config.yaml
d_model: 192
n_head: 6
rope_base: 10000.0
rope_fraction: 1.0
qk_norm: true
init: "orth"
optimizer: "soap_variant"
weight_decay: 0.0
warmup_steps: 41
schedule: "wsd"
doc_mask: true
train_tokens: 356700000
steps: 5443
Each number is 500 + 50 x the weight over its row's rms, rounded and kept within 0 to 999. Layers, rows and columns count from 0. Numbers have three digits each. The size before them is the row's rms in percent of the matrix's.

# layer 6 MLP down, 192x1024, rms 0.0668, rows 160-191, columns 384-511
100:500545559536627440514523504530422557537560430518429458470554573555492553632490484497425528476483555464538422441445564441394441448457526495605550503592468537570460477543547559462506513529590497579554389430507496539577513512466472558497516595492493527458525584490493541491577530560529475564381493528430532492477518523506570496468535463478429466431459474470615516515480504513498508496490
099:487561490449447511514503515420561438462509652495493437522387477523463547507526449499527460420540578461494524436490523491390514546472552523391459499454565502499431534509501522588514455506496513435547442543557606534519454456510461478557446551507528535539543511530519561431448549401538500414534559489439531560451513400533478528443594500583499578503498412468511508527447551465524517464463
100:466475492440461525565560428471512507505413476524600476416600402545441468452502377457586499519484415452435466554576485470534515459500470551523503484465485431496526584511555489451426541462523525484460465516542548607499413496457589517516543429489522529483527550524524510540584358433471415501453483536474541518571397495480490464490407386516495529516464435498472465445561532526521413551468
104:455494531431485394509588518375514534570525472568456415523520546510549564528461530518548442509540571480531577493454468577456583565523472547514551411506483504587386439529560462458582489556498526524498548535414617427538424542433496481543445487419538571452409514568426580450426520624429540480618442485485597565466464591477544478504548558474515630547498493584512437480416455504465522454380
105:510486398478443558514591520536577549512411560557549476610438449491539373452498455501444498616445577487550521487514468547433526519447547540499462541523458518482450441411473455546494456385514555478420515531489504546491523466421463494520514482429551469526506465396685533530521456413521489554420499513418438482487448479446615549523541550494514552526461484430563534438531474499565491518449
099:492460545474514492477486633470475513438553503476485482576534534486478493566420502504476591467485404430518441482443556524361520480538506569465462415546580431453536498407494538567469382430522546490488435474573557416477474561554499463487545539457418420438440469494438401526590500483533576526595494521472472528436442540509494531495502484497555515388464456550453570489415422472484591536518
106:555515541517525437475573472507480459540500463437523494527391482526610434553533496508490546568533465475469525481455483392532589486564527566562535468495472499603436299473533507486464563533545449549512445477519512467447569553454406516634487500535472411428495620516411421484495512529468474580525474548481521476508551547517503493450444475521396402484536568533490434447427517494511558571527
128:533476536550402526477430545477535493562581482512503543544552561499529461536450462464486504502436536392464562558496432517446474537445506600456407480454479441460551555417528545498473540480440435510497532530489399495498520531524510377479466526486438526573531460509490481475383479488512548585476528546460577460455500547481547422424491549533596457465539474391522431487549538574459562508581
100:615484450497461468503464554496462434516435523562471628532448534642540566471486478441468453550531484502481474572556465485505551459606519460459598482493519583526507454467572463535466446569473500472481549477508502496450505578581532476502458402500433456518532529476550489495441518413552493483614576524496468416513526517468681506570584517513478553432475532465526520432384457518466552551525
099:506494526545454467472451516528493426414459443540496485550460560539530562463570468528557570506421503519441448529477444499388453549544489536492449551514486423492539491516463493543523539405548476481498410549545536554581445503416464566441512467489525554449450388549523540527499560452463488421436502505490520548388460598488498429509429461452507515528530425469515504513496546459548482473509
094:453510455459504580524420527586552507543453508443540499437516497489444470538627476473464521556497502497490476535532483487506541433623533475408574530599496475459313540537580476487526517488481543530436489395526449550490553525525552518586534561487466480441540479498386435527513508505452430536490492583622575490586577488509520538454470485436486481456506451469613524445524509475456458494585
102:563500510448522439447555536602524472535469566568434412497415496584525565478380645506515469514569568509506489459493456509498516602466594472505458544485359520575433488528464537474661560441477526567554507444443604482499548540482554551579474576501463533547550637445558458455603550539533514540544541517501531406512439474539535504540552464603480568478467493512490462552505491442559552458525
103:623535494565564470477482445504552396548426392467505636439447506550479529651648498510515467565493584487550415425512518449451579586505414477412434458516475518487546509601552486457533509532472528499495477451561500525461579467491510538491523604470595562517539501502529458507461444496571522454432515494452453433454430439505564473447449504568476480541446537478438515496510451484496517534535
096:476440422506500511500496505545485508442394461483500508495508475559588521534522559507509521437444497523461500570532485613557522507507553470503381569481504504498516533516473472407481520447563528454535348466461530558459390516542493381625605509470539483464522461484445464472386486479537465449422556427503509475552461514501527559524441480459499578503530479474535454565516510501474611562535
099:566534579443523575478489446536550539450624509657515359480526531427495470504489523503427548485570449519489525435478494523507501535401519437498467449455402547448444481553445464461517451475440471440607493550535457466525535463566514496447368467507455508533398536559482479459506545555466482512519367516608622505533486533440399583480542482481480473486471522555446549504441552512477546530531
098:415514540474526430462403553483494488459362527522521566618482526513520527517464521440623459544528522575497414516424451432481446511553416503437485414562537489446523544513467444495451491495506530469557453494488498455514504587482482385502483503509487437469523508494550450538637514442436424402451443446539555438450532569580478515521514421513449478540590447499454513520536542441499551519471
100:507475540466501460508400596559519404528536474463488510529395463403465562550455526505519459515479471481493551412438540494449452492538505471447547460542483417467560487453471476525505559543511493459541553429469505369537504570492506430510464550531455446429462479511491484519502545378488503531481484518414508497529586542450545445466442491584488469496535554513519429520432495585511546453536
096:481573354466436583438469509437487522493499502470575543501556519471499392492571497559530468609475520490547441521492491481519537451519525529488528415472530633467512447526549509414504457487477452452517469559516477370461506469472507478521481550410533527569504540506513592508518489544489515422453483543416487439529530494588562461498488478604506460546467491428546636354485495485531477430473
096:513421430525462429478427436575512477542516506522485474489477461453383542481473444588526410476561546489540530459528501456446489561541479480549449459549439561474503398523477475511486461452469639507527482490505530400541531501458466528453550498507570501449482567523511457504541441455405506498514564534601427499455454422625438467375515447470538515513565574515495558547531415478444455562577
098:425537446393498469418513612419501512477515504592454585557510479490497435513436447479499522542556616512556545496535523399496640468609561432530510543562546525504564460534488488489514525509511505574402517531435547503504572498545471506541475552517516525494533461519493501464488502619576443533563489437495492607547545471404505431488473444497550467498535544522457457449505445468527467524510
101:522566492422465505605452504499471592572548505528524488454455550426484445506499548503465481461453498531519515472462519483455527521505557415457516534570572467551443486463431589478486471447475533571530443498549444520474564500558567525441576449545524506462480438623411497554612571407444479481529413454441455523516559568447451585469510486608550486542609514524448541502542410492458475500553
099:425480512489486572547474463421487531557518472530620544568476599547523561443522458477527496416472594522512474512456591538528467517483537498606526479477587538484558466445528438582426421446442438468426534470513526503452601516539507486551396540577545540478473447573559450538512510474495580457452457567476497573502497441483476481559538605544471520422491469507486481438509365509571513494446
097:577519473573502427565539552532505499525512436529380440432473544547524548521514482458486585490471480538525508505471442472443437486511537468542507509432565631422476495533600530343543543571520625538503600412484514424456471533529443524418490349459509435392458508424506549580441392507531405540496494523442529504532467445576487492433456546491496495385554536509495509447500581498525526509500
103:455418481603416541452456431541488528547467546567512460414471444484630525488422480455407427453546531492519510488519424577481458423493460482454506435512524544563456490422464445556630450481537489503463597529496502505383441552497490441545399447580554540491561440516483478480494521597539489512528437520434443431410555473465500479515456577496457543525529482485430497529525495515446534458495
098:512501467557616518530582512435462439547453540599518489461527564502563523434583456547558446501424429537445482457415587530512479519496508421518470542532487565460502487542470515444510512433528489422480515507576441540569518355522496499555552415484477486557491528397605463482548508446534477413496470510566513500424400386463410481446435566493489435512447436391472439539516493487565552556512
094:477462432436513555505444490434561444489514475493520453368549504441463535411468571502567464568450515551549408545476477472520401488529460423505519560500502478554516416540473534586501444573539447540517525612415489535521416511569507452510489521604472430432509501612484546493424504547595502530578481497547496441517464471479464561482443540455441552594458517438441498549552358514477521498499
102:479479517570405439422480507440585493466596454488471442450512563545498481441443479468523403457493365490574527495510499614489435550446528522573585549465502494499542485524446521440427499567530517500466550483447470526520515488597554542559516457550479463421658459477376393564440541545484463487455529474603529444465385455568485388544530420416475549471413478476518485473519457599586444470482
100:539477508510573525503500418446465528561461507388567529441550452466445504448525501435514447552512501503454449563521465417486430405608532481573560558484572563472552590579452515516550492577605463494564515604487489514469466552511634494469508445593511458425476478452455546439546616441464525478480527601498464515446488453490521498469415508525499538428577552468467548526493411501538497561587
100:463527441507553478506393487546459591459541504553571508462472556573497368487548690484479451562473488488450452498515476574539565545456527499526409459451524480603483441474453419546428530446496475513514566536443508513494541465479470443457518437428488500514532492437563528493495530389508494421443612501521471515473589558515440527412476478516556413536533489423416466505555474511449417516397
094:542473556464501464551558476585508491539492529584519418538562478408475453445528434484584477508470466452453546523536506518444437557513600562491530444488517511534491533455538570423490502470491493600483468496543519542458482508559487502548556466536402489424468483506514480493553534440477438562518498492458495538422543451454539441485564468567527412426455511486466491429486522475460514517486
097:534500527493434548422448479479433438467493469484460562518427511445535553619531445420486437510437576539425527591542401480511504504447428525484564427455516521469441499593553430413611439472459562505401556471499513597463483484448518571459554429435539555506506453551401614590425441553483504484488414519495475481436460578533458543548490546440557534497479419612478520513529432568528492406472
102:542523505430487403557555534551504490568576488497540444543546425545621492548472579581510465456560452483581520421470454445547422385500483551529474378496525488570549503441476527395528470452478607493556456501463489562548524586584500449457544436454513566564504499476530494429517541640504543570484532535495508410501487408493505456414510520483541528581547584449532439537499455474476529486417